Part of a small language model's weights.
Size: 10 layers, 6 heads of 128 (2 for keys and values), MLP 3072 squared ReLU, vocabulary 50257.
Training: a variant of Adam for these matrices, 1337M tokens, 10201 steps.
Each number is 500 + 40 x the weight over its row's rms, rounded and kept within 0 to 999. Layers, rows and columns count from 0. Numbers have three digits each. The size before them is the row's rms in percent of the matrix's.

# down: layer 3 MLP down (transposed), 3072x768, rms 0.014, rows 2130-2165, columns 192-383
# up: layer 3 MLP up, 3072x768, rms 0.0235, rows 2131-2166, columns 192-383
down2130 060:541526519467480498479483476549475529526566490461543534457547506447438471516539473489498473511467495404520457527539519429535501493470458496514535532527547488411507486515414439472548510512481489416527535461551441513448466512508500527510458463542484570520484610514511493482516524491451451504478486509491428545531488502427506490518571485458488501507513548414538471528475441562488539452505523483499462519531499498558499457539537502485448534488526468559531488465486545537509503460492526495456456465487492514489423484517507447498470482511509565479519389499458480512489487497511524519
up2131 067:463497457483528461473522484457528530523477495474553502523483545578548466526523535544448453509475609511506506473523495506521445464450558475524439530542419529494513465538500537543486439506468415544504457480512508504472486535506431519512468506519486497512504508472551480537488530506454570507422513516523489481516489496450504534436462500512531486564497437494438552518523483442510470456538508524453479486527517527440503474429521454457475539546567515488523534467506504495502429493490442467496447467486476455511512499499603537474478449505471432497538489502545546496515489482491565528
down2131 086:528429572576490576491548482575473481503502521474491493443516493517503522485478526536452498474529418498484501550531533507507455494502531482516562419502634504520489509503484523477524497484512494483490566462535536502479491485516579471496491556492521521508499518457483526434553468507516512511470506480527490501430460471507495525522493500485489520561521513556521483503503495595476473485555487483530548514562499479476516528491477507528488503512478447489357530515487488498483520488496466470515485521526472522570475495485472533527458498483493517533483492514473519507433473499464461525
up2132 095:553513478486448526555463513543500550533477476456531501486515497562569504487424505440495510494504502478528534506531462466463468487542518486499466512444547518519582455510574491518448477492481472556449548524426495503453500498403558508499530517555524504506409447543489470537488530513536450491478455504520569446438530566506491464538516562502493474500488467507505549478460481531507562497514470477501568546494487518443475578542449474534478412472502509458539510446445553491489482469561500498485536480567497476467529517470436488518483452588501565537527498499543480521482457513487558526
down2132 079:507561477525606535471486462513535399471509452506466497489556455529453515535446466462496466469541492440534513547494503498497454493591483478465507517539527605479443397408524462564402574539526555491540482458544504537483542484439512496527478414405511492509480567517477545465515531484476501470479524501455537489489470461472501519509479491414462468456561509453534495485526563544441507499561426481403479480525588562491454549439436503531591497468534525526469582490477419474452534532454535497547419554454499540514485455491498498530482505432519489529484462479593511550532533407438499480
up2133 135:418521556470477546467500441457526510402498427510512431522489493477530492466430493507533406464491515595527483372533524481591490599529532470497503541446524529489615448478476492498489480497475493476521503390451525461486567481511509512420422479551468501438450396537494502526511499433518436480448509491538536480506460566538516476525525499504482543367528475468512481506447518460487478483521484518459466487462456633451521522547450501452485516498554486551529539481502539449508477540557565499466473437479507478466505541526554536525472431584467500582465493513515488532484513467473445510
down2133 152:490486560498385527466446516497518570486441458496491479477505478504517541482483536547489539529474549517484512468506430521522499513445479524560478513512459473587533550480513492547492533560547532529465486563465454664481519435501521497527449498510518509421451561533460488502462510521413551524480468439477414528498540449515555489478585486548473558484517505507530515548468468567527467559479479432464550488494482482625516613478539518479467410459508467472498501537535506490459465538510492432533480515502559456523487500431454527437464506553464458566500469606511521493492566480464508419
up2134 150:528495471471544468559496551505553616537496513416511548561563526524517466540516515421530420527503470609507567500558513516572541530502492509507487501430510503457506481611518580467487469497513478493525522526472469504425466510473514473525528495521432490535481465480478480517482475504540426512415501550409519500477515589571397544519449562555472501512562486450506492501487456498497481453521467615524510474457539473470459529460521505548554497522501514490521571471440529506529526516585537513428549513550514509451489536460516504490485449497513552471494532472497511449500427445462477511
down2134 166:473500479488524432489506525525525531530511520509528460495495520516492471472573484469465468514408503517448478456499507456558525528586579492492522523461501627497508470524559474557480603451467500483527522505485483524467461560457467562540554506548455408546436497518447429496557516450529516495432428485514509534515485550522477476488467464551495525436466555401470486544496510475481479498390433486528502499444483546424472500488536549544473399514440594485466428446481518447538471540509470497484488460496476565424479474506470467548453448530507497482511451516516558591522491425519526476
up2135 077:531527502430482449520467546495542513456470471415501484441469468568513547545436507404448569495587548528437514441489509515541469483500462490439523488491546480507517479529479482480502462545490404521487556421513530522515470519498449382524524517505510517507507526450529528538453503496496495521510515481526494514484534463530459506448442463570516491516426497497470506488562588487534577477455480549584568504455615534550455537498451425481539532531494468536498514520482486525511451486507448475473493442541495490489533494520585628530496422527523555510478539461464471432485504502426526484
down2135 053:516510519473464471423492455499486466524604427530540574474639549474456458479539442502567513537484467429417518547567503475543509491490495515527539465538522573488477531552425507507498512462468469469534540534509489490572473526498530573513569456512470456498421439530498538484527479426527443454489501508523531472531580465530558443499406463447521507575487513463521444483542519517467500455511509472488472506441549523452513440439539509518529494528546479520534397514561506523541593540502589528462490492528486513472512436524513525493432536498561484455500460500490598474469459467482495461
up2136 082:411498533420504488501504489454465487506482521493500535506484514552558579469500495469525560535515456504481494513474442495543474466478496494503475507424612482525565518547472558555487574575527515523540504507443478518474497571502494475508488539496481538499572389509587516526520505492401503434471471522518521472547522504554468495531416492494527538511458449488447439522419499512576516471473537487511474481500490543479495482540517552437431522510573470452478532523464480534563487486494507513492478461489468453539490494561477579535547469550482496501423511441500598468483429515511539542
down2136 066:451534469546512502540467497489564440550552543568481489514508456503457648482528457513478488453493513562490532503476429445494536594485386490498491548523510543502388530514544498562567490539541508442515497484472478510509501498505494504505520530368395503530539562473406486512494545452462494512443455493495479471499527576501467473496542543515485527526500558460481520456535496552445490550505478498472493448514553520548489508554486511535525480500463546525533469425521463504503493504504523451509514550579505471524551426588546467594478516390491456516500568496466435504511538433474488469
up2137 128:579480470531453506542497523464550519456499507464647475516589548507472467537357505513486457494529535448514553471550523493423487495545493511494463485475484514605478468489470454505447509471501486484523459554440509462479501441498510513596520534524557434464513513496450498492562465478596485472558470504444486515497500591561460560503429540459502363513535534507495508493486546530480524456489446489521510497479500550545521487472450493496588500522460427499474503444462492493445498508475484534424526509470528538426480471510510510539491462500525503496506480478453475508520512593550531544
down2137 159:519517535424524492459561499538491466457560487508377566448435475531514474495480493475529512513485528484475538534505469614529514512496492447509459514531512477375457546466543526464491483489590483487481510452445393540556532564486508488494417467467475512460499535501423563514495459496430501464511571525508495487492537379488526453503568453498427538461458512583495445526499487463565519516464576463482488516477482425459451558521548544517404462465515520489509446449489496467468536504503499538578526462476467542495606489468502530509540529487508499522498423495524485513494485399521504485
up2138 085:420486490421482506550518458520477474486459485518558483491477472451499501477386491442471584453527473554511478491476423414486507519430475454556533494467572491531476461516519483477508519467449522470505544438517520477501517538430511516545493530562508497545462482498460474501465510540520436441501495498529503482504537485497500479467500508578575448393394518472482550449519568459527506484478405527500499505453451530496497576502439470486513427542502383510484508516507482506548505469489440520526510528518546478587585481505492556522532501533501487554586516424560565511498420504486509466
down2138 059:563512502472522497533524564461490454537458530522522423498538455487407471561566488482487553445516488521508498492489507490460525534516511530447506482578497530518497513512513501469537556498506409538531498636471521547509558460491527498555434469464502571568543517502452501481512516506487511417502473470418399511476487586534463475518470566444479473537609482462527525500430454536574493464494580542505507484524441506504544416523438499526485472512519550554494457483486511532465481503501525486532537505481494613530544451486527465480477522583496477456526496516442560535450505485503440452
up2139 149:344440504506461528487508477441530533466494512469534535557518533550462452423464483512543481428554564593458593531460503441470494533459512461559516516525510477558550511499527518470477528473521475502495527501491613493470559499545562526543492502492545518562434494459551480506533442519463440449541527444547532498491445451514530453536465536458538434510510437454434526562490506501578530458517546552505478496462499492504419477482493531520526434450521470480488538491421540577505520543543545482509525480538434543511529541500531547555479482546499561413492532499546568521489523510430516525
down2139 183:511471478535509528522533556564557483437466509464591474500523515465440482488484519449433565439524530447509531550492474583419511556507557473462530473529487453596583487493530501499475577541510552408465471515487494485510521509497494518521489421563491497490503509565470490523468497516514470488484472553459563445472543532442533536461620515483496486493519402539490510481466468506562507480550532492552491580481613454547498549493523557553486494580437507545511523483544547438521537532494559484495541507570520473526487456470547520491509580504520499447489453530502532427486480454513505471
up2140 080:436468476426485470494553491524517479505526522500540503500474498461495481463519464483522489478625523475514491477530492487468512478502540544511528542490480560459525502485548559485479453486454535465460468564510549494367493511470498424535504532466443469471448484456533420515515514489439494538533557479496503494515506502521513537533543492493560535488358451507494527487483527540558511509494536510443465505473565515452405491460490488530420487549573485445457503565481508497490436511507487455400501488551504522492497494495445515454481494494509551483410557494514528441493447623501480480
down2140 042:470492544475493500512501540489504559525573427560522520493515499484532469496550444458513517515446546491481459512465496555529535475435481396444441444556461431528515502553475506501540526513453539457357467508460516532476520480503522523550439458487546550510505504455462401492525538486513570458542510504471463382495464472473502457518548457478541472523511500447471492502408481452553531536522559522569418481492497513508485437432533479572494491495490530478516445485495555576544503438484487510499548515511487501441541539408527498462457462556450509510528464524508509536558518500532492459
up2141 079:498477435484440467490526545503561510506515472458498511521500541537524442465516483422555522572591455570555508493533551471529488524468516550569478493469574522517475452596498416491439464455476479450468520457452497497438516525504546534603546490535464521475533485467509494544443551531513493502504513520493465466473499512501539535437479483561536537519514431583470482509473484501529495493546465543525473542477514534415435525507469509475517362493578523511515511519495513568491448471518471492466413483486488498567499505491572533446428437539504490478482538443621563503510480483543504515
down2141 048:435432465464539511485546496452530523441531463518578495595469481462564537481514528527509562516494444581509468435472555508463445479468518475445484547472446530484537449571507473474538547418459487551463495547455488514485518450456494562485477398531582475520493456476566471481550530461442510451481459516461506467509415429505491490555527460426553496428543545437553512479497476518508521525531495527501427510485508630505455488500482482449487398543508466494559484493534440572556536488566453464489570467446465486505483514553520431515527514513466467466552486557479542572538505452502505475
up2142 089:492510448519466493518547519514494514530511526451470524466468553470514516453481462442498461461550458546522540444459460467442457442500559550471498481522556532507467510512503496510498465547507451501501502507498446467486521516525465508516529540489499496498496444499496498511521483504511443480488501535438528522535456561538474499430463491463545436466457503550492488528520483495509447462434516505464483574438494539504418490470570474425581420523468477429561536578434553504508527485532463509454515500469486496456497472519505500547588489502569533484481467493541535533498467531541504478
down2142 079:476477552513532480536516504472566444469468498512483534480518549566464494460537484539493499498466476506525485464464467480553547522516497475467518524454478496478558495471484473433497557519505518455495496462543432499519508453468519485446497438578430565493510593527531511494468519505492539526519463529467538566501533457526558461563495512442458539512479480479511469480532478530514457445529596495528493544531478535567526486539497527483471500468569456603481500521492560414517533569531482492474512644532570522479492507455574443526414579478429517564534471532384546481474513516527544490
up2143 130:501547503538482547461488541473469448499480456474550483521490523482543499549436486515502454581452538459535514473566506476401485574477470520481539526470494531552511508502489425460562523567495517487478492408496445510533474493376485522426554491518506436431462516513499499494505530510432516516483494445515503535464506467492404542516504498448499523369530553530541502545541528555456514539431433525448532493454466516551522537486378498511513458471488501458532554504523410500518501496476557513527488465516514454584466490425450529522532523464497442499441469483505476527552524510530474504
down2143 144:505491549569534499484519537558459512527474532508458518538481450466487463518558537587546539497573465545521612512481490524507483481495469439605466508480472469522443599469482535513498519512508527465485493551491483410391459498568536509539441521446524588546420576550512508547547532525477470459508546556492554504562493521479502478572539509514592493543479451460517469546461481507529426491520520492520481567534491488483411525508540493461448491463575509463459522492528532450515482522512435529520488499539487462496485532528459493473488507445491504515548522495503478433496544427475473455
up2144 083:448481484524477433512467546578546521353514487518431526505478533540570516548432545543512493497542482470520518485573534454461385476400499524501444502469549428486495556466522540460458442530518484429434504501495484519443437511510471372489497573517500515452489508462524531504432512563473549485553502448438522489507480464537483532427527507498482480511429545537517486450532475488473603500454496472487494509430453490498448526521499479495489447571465506491513531444491593497490469478514471530491513525544493462533544489503465487524438501524495445427491490487499495565489428581469502511
down2144 055:513428471514494514503403469493455574546559492521520474511481525537500555563501448511438459494533457452427486545589515508528484585555544491518447502544461550473545523466435485502508532464488533598508487477553499550502563439523501551487464494476500498548480521464558452462494505459503529553492427429497515522524504452511541517515586514496416456513525511498523490552506463548544494517539544465542421572519613584524549490528533471534467454463452483466552529508549496488400516504511441493501447431468489541497468414438525524504462543449489524511518482509453549476518511498573522535
up2145 083:480513462443461550514497485551499566482460496428530562452563478566569483503476546449467486502486497542500558517414504538445486534439491502430473498491514515493517476446521613546455485478536434519565507526471500505469469573485517419596482511557423570538474547498512460437523526488531491470530567492491522543518514563480393517453496638527573529488497398548479516521493496511488528528502521503539493536424517498547520545462494498459537509474524422486518529506502475494503487508501512488477508520508558500430572486558413583576550442581570553467444474517542522496513414476476443548
down2145 076:511545495534508468490405508477514469436568345507479534452493558506630554548543426543486565506499450473525483511516535505514449585474500555506534508495482462451478506537490448425473573453545502456369492554511517460471517468513489540446517541512541544492459563495478449510563521491531541545467467541420456518508486473453488506456470488460571517523472451499418494533509541624497460489513500514492493496557482556521533496473522474537504500594516506489464507478529497457451514505481526549490581593448540372516460473461495469412566545498448512518511441585440453500554523499491523484
up2146 093:465481448490482522501466533485567568493586514489510544540509539481501577417413480421507512481524472525501477502487519511461461466466551529487529468526510516509530529478485520458479508443454465468505464534534549454461539540488520464498523480533502530546471435432523486490480414498551495437508515468521572457452532562512487559510458526404541490526508514461461471425539536514525516458419432492509501526450502571471447465478446474463496430537516494467476544489556452525516475517501465557531462440434486541465519496526416473511503500562489584446567511446547538512535493489487524486
down2146 081:483499546503597542456483486457493508561485579506483506521477467516604474551519500461530490468483532531513461565540474495467574524519457470536483473469544479478444483525473512508487392611494461515492496556436496475488490509473441491442530527533462500494522507573484528510485486557491544576474514498480523557506459435500528493423470545574540494467503470467565539528475503463516520518549591509469500527500489413451514570526469534490504537524493495541526457469481545511475525485478526443504516546468538458557519531396483571516498386473544479504475509504528533467522466529489484495
up2147 145:496518536497499454554497556466447449433508520405514534575389486500506489492548483516532478514506553537482512487485504477627477456496580524522485511411437520534425492507518420514480447508487517599515478514521566475515496393538526499543517511516536535511497515501506487529445458507543455471464407402507549532497545536553440553576542428463483485511507433401489492523498512510543602479474568482585535474439544517474463499417519505478453536502458478427496493514460437479454478444470479445511558532533482480433509530532448499528480521519593544457508461523510488483458413544462590457
down2147 178:489457489458510526503442440463559507523519491560507476495510465446442546576535561472445524459482511454510459499568511492473502519555473481406516484499507554477512505517500508496513496549428530508602503538499499549452519531506507481435542468442447450490500571515451439483562545476485473458471458588480473518491510504498520448402503527470454532531428578481478509476463568490499493499491505597495524494499476542490499456535446511486538417532554517554544461550499503525479523505474530526522454511527485499514491495451514513498568546500426527561497456489539477515527548476547409480
up2148 084:479464559550487422456588540465507526544499500483486518476469491503522410523466516406498489583490478539504513523439451484507519497379494473565443453483497479563502424534473529478504512535490373526428512516462486572507535512475492487537447599568466502497514501494476509538475459513567474465529496487472525544490480523544480489519480531529461483506458504530527534447484583461500540511474503437524566512478519529481475516474468480469463505539510450521508555489517487514499555420552498488447475481564492489532505498480439553537486520583585494475519493523526549499482518514516489605
down2148 052:516474494532562471491469582540431542476482570552533594477562515487447515469565499501572526397540497443482522444501507503589599449461535492506491518544555542493522513490485538521431460548508516461524425531486483494580515489502496503493576492449482490521554509511525562517487501485519493599469426446502434524488581529454502433513514477588478508524561565493517499556521509445540505461513494459507440464471471486520519491532534428411476478500431533516518477476499420498522546554466522386578394570484439462567558517486521463446494507555536528458504495529485408491473518522560482414
up2149 140:555488511497469522457571448512513506500473456527491443487466513456532501449515471508467538553521462475480572514548489459387445428461556510506505521510531484484449510503493477397485487512453481496510502458492592488435460496466501536530462532570511458470522507517512479465533468525505417517477572442483541512507536452454489558454504466498458516541472494508558561514545449533477474506499544526532546522506397443538489489399506499554479477509448478415500506520549479469478484528508489518455550455536507517500564573489442511401541484507487465455520449557494513485498473454535483501
down2149 166:489515474522517486466375528471486447486469530532504508465549545527509513534607489506457552448470517419550400529512459506454449514511486498474450506541523547560470460507466549531526547470536513501578512478467417528516494470522492467534542482504496461546508583576457487471598538564536554473462494500486440510499552479545487431486463544472583503493562582432488571500464579532446563559529441430507477471488501393492533553491533466559485541523547491503500503418427554461558514513487523475546510588468504517508412505498526462585462506498483490496486548528471471510474498512483501472
up2150 159:543406472416492476401523512540453511519473511448544490540527580545516473543533445418546486467560451541465475436431566620535516507503518475482424511507412477473535468499523425474551472482400485575486515476528489460464519489467584488561477479500511530492496442522511549540429546536472522502554420525442485490512484548508525481536521494489517497462485484466502467511561487453509538502461530508544489509482493480427447462429516502511469519526462581523529491506520432494470465507517501509468498458550521512505568497567441521547505463495484510417457501492561506499574474478447548494
down2150 194:458513519514513491511491511461481518499511516550515496533499557548475572476477466485491484392452469550413491523489508537525453456477446496515432487554482587499488521435507463521494539517439516484545501485545577483467465485517526445543520533499476587484534517549541470514468577466476523479523500497452549558515493498495495529463478508521526503540473526487505472582478523490423505517461555504486516448474487545508534463541467540514431524508545480501495490463481516464529462528524451489545414452480489518460494522511481545500508526469505544490483547450498511520469531493489515548
up2151 083:503523461462464508502494534545546501460539529496505505511516493497517550505484493408452611494577539610431472388550454471448437510534541493521503501551519490453518495544506514574486460441496464420497580459482475502513581488468523547465417514501503484500548469528502487441522503579465496500488528476519503513548486511520462517486516519538598502472461434463517506478498492423502516487502420496492490504446478544458473451416429476504453453560537536445482492492470472564548473411469486529468528469558510501501513546489499521469460501536540493519418549476495549466525513544531497526
down2151 050:550506510503478478509438473570524488493458481483510430559519423513480567478474410489485397522458508346498507510501534539534548518500479523467486535446471535457540507408490534492468540577507510619435469477574449523489508422506496530477548429474530617480439533480499410557506519457516569548472569516531497518511473478447560518527590490591495504466504457491549504486502472460514488510532543427501485422517491482540516450503495513545589543520489479493511502555519499539460431523508437499509510477496526479557434524540515498468511485479481464493505527534496510525533555543535533477
up2152 133:475521462506503432479516485423547508482509444522553545546518510505477539514530457560457547583509456508467447440501478568426456485525468513526562491554509462451495551553472525473525419490450521467443467491548495408517493434500493488469485493472463529516518522505437527523481543499557524471487529426554484541459504449438477519536492531528523480482485560468514535448467435488476526500464520465529604527495538442531549467535465514523511436485508534494532462479471451518507524478496484540518479505501469489484485557434532481466460515485449490504528479518453523445515464519574555427
down2152 168:477536500514455506517462520545621475519502556542537534488452527509595488504513535464526529444538548565391556476488495517430529545509553527444554488478472470481463435495496513512522571531566427449484544509427518579485480549457483526442561501545498520439521498440534520503452553552472495484481534508437501523503455515496532564447562465501560437486484462498568455520575524426554527460525438456519492500492519540441524570478505420467541481480412490449547483474509442527462474482491560411519513505506471577586577408557508492522534485441578548476476450450506512485407482563509462562
up2153 074:457530503437492421459435549434562513554486406485539481536417490510521506448460481502477508520458557522525612453514498478507496521479540484492453578488538483459501526518571514493498517537526459496493502500546482484469519420483530605511495532480484452543525415468518510505417491484521439502478509436475547482472579533425498517457522516522538486490466486476481544504574495529512482490450460509482437493384473506460431467489494439461479465429524496459455517499524470491498475509529492548540509468584480461464468449485431465504466440484483539498457463485565477446570458475511539466
down2153 039:528522474499519512503506510429534504563559445613490451494469556459489522593516533523401509518551480515508479547488516495527473375517502547504477511483500511488500578525450512450485538476442537447478473562510536510481509518471491484433485425549479523485524487521585432473507521481529493536464477474477502489437427583467504496506513484511517544535525474493520475546527464475472462503499501598471494504542559498585469495501478470511483445483505450465483482503475529497488473460521530506492504463391517455424492506505511405503552512525499490514526449489449557523543528485524505476
up2154 082:442430422459557485405447476510552566543530557519474530421577556534535512434370540407518464494498516497496505499532489463476471502540500478526494493481511471515535534537559461514471426521489434510475489487506539478417459515407475545502441471481499473499479445559578473494439435520527485508445510500490484529377487483487445450398436519473509525509493436525445538478587492535484626470480482518493482494467476535438483504532467495445430456543469536507542461478514494517463392540569481498443509488484463542559575499498511521500471476492519532505473549523545578516520508537467513468
down2154 050:529455499503460503523517447465546503519540471506464519453514511405512447531550490503496440508510448498458463501487540516471498513512535537560445545488423473487482504519419482464461516482478464535401439510537444578509446492519497513526413459511483560553563456433507480495481568547544523577503517558513524499524501590499552461524585491501488506493568554463516482559471466564484490466464513538500499568454518520510495507445551491449478434508529522561507498500536466493468502441456465544487486528449538464470518495520493430451452578460460487513547456494497488511522582532480553480
up2155 075:524440591520518487441525517487590498437492516480471527509462575512523500448459505445510521556515448591502491462481536483476484547460459463531430488473573549433524486596520520460512487500494445503511564510498529484410484542516537536556443534436511478537529452530496477524509485550511554462508483487496523452465530500558453543523393498613540467510461497497537521489524499498536528505508457487462484491475447556494458512551461515467420506494576506490458589472494499562497500570414455480505489446488469452586539513509560501468454437516505489520431505516461492433520503518494517450
down2155 027:512440544512507512485518494483545547443496469529499488527555474498457516519551449521457462483469468474514512470566466528521510487523500483420500485469511489525547473505481472491454527520542640439517534548509461487498571484537468498493504480536511536508481615581464528499608547420489534513522527542514433489499487430465523516525572493481458524483577498499498504527474594515530462448497596541455492526524494517536506444492514499509546560419516484494521507493551568448512514520520440506504506520472466462482495535430498471466603531469510467543536485486487488499465526444486506473
up2156 151:462488500480484505422491524471497506480440596520548500520500493515476519585445520487462485471484549490490498486453418550494559439486530581529492463559461494483490477489553469485511538545496495498506507410508508533414499456513484460501535523522521549529477497494471458499562554494455481446545551529440498498451480445466502551499508528526542541495545525454434575448568510540481448533527468459495485512523565503518498552445520457486478457463485442438511555495496449523500434473533554548481511501485528506551580524517492512543564438485478497472531428490455479470533475518481509531
down2156 189:606416549526485484579504493480492523571501417535486529468512505423514466448420469480505456519513481579486482498529539557515511489524541446470481487515486520563480528449461543463466564495482485513511475550550453509566578542519521507469462501538459480423488415497545527503511548475489494537509433528541508614506515505444554577458495450500419433540487445476560439529527527449445510522457534561484503524473399497509589515518464460463544539498501498459462558551581552494425547512496448567592525493586505534477497501439530517488465448476554437536505484515433550442532517482561494425
up2157 080:510395463548516485500418477544526522461507557512523538508547492518498459568468513442509539492493487548531493499549521529474455548526485561548493506503519452435516512602480524494512462534521510484450516421491498367523469528513535441518473571558545510523541432488451486512504426483488549598440451538528504389514484498567410543553559444432495517499435458538536531418507515410514533514495475524482447518435496608449545443494556501469462488501483477510509517466470493487576519402546456564461483448498470539494516522527528482530419397507476479509514466391478467477519478491518469607
down2157 047:533471536509489507486480460495498486544523421499471487441595507507519546517545499493510535490492485371515500547526502515504485499496427479455578467467492589525465431425500471544468565411479497514445443524482443463468566573528507556581534475403507462479581541414512518484527534502480516477465622536469468437514537490455538410445507539513468473590500622481458513515438495579548545514505591435555554511506553445503503463468546527518473514525416485527455604521473473506541413523497525456511501520500510463517516487379500475463481560540445628505495486469502505468514526533375493490
up2158 081:515537475399490455445497489508593493518555475458553502546495507530544483508445519473510490523552530511439536505456500471527478492401549550581507501501441408452507476491517466519486395520515486500523497504477490430498524438404525437485539573488425425528467379444509559505519493488494478481467443504441496520532480482517444465510463520518535416472485406462471535482497479446472513485514450517473496476498516523534509466487524499502461472477543524445499537539461487566608524438508504489560508495581517517502474520525517549541446533452581492554471536478536532514518488496457508481
down2158 069:496554505543485505511467510446537521480545467477501495480507495455410461449497505478471465540491494520459521518523494506461466507572546469541535527466433514496437477489442442540479621480466494552493554468383471526530536462447477578548523374472514473504468591482467419468518441471508574624452567522493516532522477605500550563529535471485496548476478507502527436540511549537498526515514436500475545502516519437565571476456504467481519468535462464537508442523554499484460531472508498469484469504518532505402486465470459516521461512403503496539492537486432501545479530529478485446
up2159 095:436517504479443497477528535466576498468452498498499432532525488514511525479444476445486470485466498501427520510503487484496422529467467514481508557461516481547536549467494493421492468559483458429499489520462507471439539447489491527471541465614453491581556459479492428478571491579457497450521536486462516561421527552552507523491440560502498436504457460501472492452520468442562456481504538562500531524483502456492555566546515528496517452516558507476577472500508506567492513491533421497454536472546398498530589569577547488545469481577547541530386587477484542439522527573510489559
down2159 086:509473495523538491528528591511547566572507461598500577443484507485503473497510557541537543477526468509487583565500555442472534580524517452475526544452503509477443477496494489498481469540488499481507454446410525515534443479499493521553473418521483490489516502485533538484501506517512487568475521503511458526503552441498508509484551481552472484478456441439559503544519441572453527527497519418480454553519464511554556547524583556538456472524524458471459512538511413439476467474493458459530454582473483472565547461440506491585444463502463540451539554508475516447524475498532504497
up2160 115:587537457532535514495508553472467482479480545443505545541471477495494522488451466477573451531530508473499472463512569547361558471531524499475490525544505556429460409483493500489453509536542506549504455472443473526453480494367512482563471490520518467507473500497500538492480515511462486482460547521514485482533509430523408547476538491516561501528544518492522515509493533504480486532511417474481487497494494416495395525454551490498517466497515497425482517441518485515428485481488430487493502538613510494433478498431401486526488506498584444527490517532612442467481459489462465502
down2160 198:457477504510471434494473516486488511502494457545448516520496545525492482548622496487488535499483504528528486486466474472599527447461463524504490504513469504542576559483485487507531571498424471458508463555550527477545569446582466551466491462433427547488525497465440461525495522482584500569542473466479538490531572594493527409535512497459482549496478475451445494496510460496478478476504565522509477511492518508515534444537535464471497534465438545601523430556434486552584517536526563578520542493445534474500508505581570420466531476517395512523507507458404528493522547466558537539
up2161 084:465526495508442549476535493523514533500462518470473602520462550594555474507469496433582535440534511537503485470500469460499510541501518506512510488455548538507482457542539546505426435465458505483437499483517573480454560450428528431518528545549509534488504489508524504447500486479489495493502423479526450461428449483489427521472424454541522535488485509529392531449432526526560642452521429491486517562370503499520506544483561504489517508495484512458511533405475489491474490465510447500543487480567464613497556514475491519561404495524507604592514544485494580433458484488523493552
down2161 050:466480540472507463495596480558508525474499513533492558496570496497476520527499542531515504522475544496480515543509533519508533476512506447510478476511510482542363510443577459501448570511500513502478521550541530467478463524518531553554477558536490539496481542452415463586529525539507463449504505517520418455533478396471507377428486483534479541483526560489522451502445447561516486587472522496501530540510509474523477556508505521597550505473496472469498486421534500529477487529466484504523510550473465546539459560511467408467472511440444423455537489530523471558442434510476474489
up2162 079:507481514468467510404553505560514521530526528503552489491482480511540466492461471399487532463495420525473538489498428459520547520476551546541495401503444499515543511494492492524498495564525438549448577420482492514521496509506470492509491485483481486526513504454512521574437495630512657482551499562536577474528465533545513494526472517510538493509492488470518558514485450462560531477518478569411542433389522594423513496600494487498535421465520500483474511462450462482484503521542476499447509471529506511492540486536375512526467531522523445505501509485522499460447417507498461520
down2162 042:519490493452486475485477557477536478490503503443485469521525512486491551500483505502578496447461502500544561545491473527477484493533648534432501490468483491492505511444499537489423578472576487508506470478492498539538423468542491494551463548560486500488528493469515527515482501513488567496527511510500551487510455522478557553438512510443490555571508514481474499528557493510432508584480524414448514553392495467551530614477497483520472525512496537560517439475511473525500531551531554488466440482484495480552538510495461455474544540509493536571527548429513469480459540487515513474
up2163 083:472471506470568496510579554512499473540426428465486519555523485547545512491503512442506545491466532529464509496507419516465470443398489537513480481512563537567555466525498503480529496498465499518483569571457566533430537458510450533511470526521558468521469441477478435559485500530490496488489490569451453490555533486538422477558449513553495429455507551508444597449450530530535502507422530588493559475435522606519463518511459415433570508527495439477467555483458533620557413497526494510495557404437429487539488508459460540495477402522522552513516566419545513496505417581474510536
down2163 075:526477476528561515433534487485539529453494569503519524484486498517490496467525532482526477511567510470561476513522527496515532500544475509498488494467523444394492485555524507468481450528510518471554461526531509562513489455446546485504490525452505556448503532513531504532458466492510499464487490424500500545475518523499500548478468564494547480501456444490584469504529410484449555467515513538520502519462475465478578517563493483519479448432544502463555472509610497371460546510452492474500408566532532494539564499528512505517466503528487483471453403513494570481497455495526540527
up2164 080:500475528525501510476514592501498496436488469403491519543530480555522463470547530488522496527532517493423520483457483556459496508458537537517479459491478490500573482525542502540516509493468384500522592457398543511500527457418474530407519488446477423499512450534452531538483378550455553543502467503487500473524419531518542487463475501534555453479456508543450571483541520449561585460550557530534573467504467527436445618486543517491484387568502494534477472432521502503526443522482480478481472403614446439465461563491542463573495515560555518456452476508511487498443483472490526474
down2164 055:500484516553505563462523456514545508454500514593542448534496511448530518438518545481507492473532522516504496565527482470483475524509531513420538459549509504510464424510529508462485486520414502487472533425493473534554558533526481470499507587430451446521514491491473548503484507508511456455508486480497486566519548448425522523509550468504460559447510553477525505550472479474509501548520515453463588489482462522485553483475509478540480523462542492505519452481500480504514557518529532493484403475494504427528573519493502468437483402520565477535521506451452466494487512511505551520
up2165 075:431548497452524497511504535524558583466517385479473502522387492507563455540497516491466454574507573448525492454518542532557486455456472499471445482490530530537469494582484502509458417537532487534511509482514492538496518479393516580445547491486489486455534570440461447507430470629549542524468527469528595488489521514553500491525513461516498462461479455549492492571546546483499520500460484482428475443501527502465457540536417467450498415500502475469566484522524514503533406466479499520532536468493484488483559495552402488582513433530543534551505507460478493478491515529435469497
down2165 046:483501509485460526537480535522495489499564528517454494483502521532514486540557516553476555485516512517489504489459526470508509456559510514462516491485502463482394577517588524497471527452393480480493461550545551558494574545452519502506444510492472564504566456489518474498487542481412466503521472534529540481498496529451467499479494506412552481536489492466550465484526485509530512480524543516487494555516436425508504479523516463526497421526505495524516489530528495505435541509458472488549493561477532459504514476528552412467511532474419485519489453524506508504472457483506489494
up2166 076:523589468514384498520573485566476500544415503386545523453458545516592518463485528477484514461521492550443526519529496543538501522450458477510508510540542508527544515494447535509487469505442474470454482475535560518488521483502541450493443534498381554498544477438515538478505488574525504474446466490536502489472489431505466520470546550530495514469512485505504482445476500486539520470510529542546507457382490576489528560484453470509538508476477465395486480471562482594498437533492479500526528489562472424496472411543426451490452483579522500531512538514487503498479535518472511444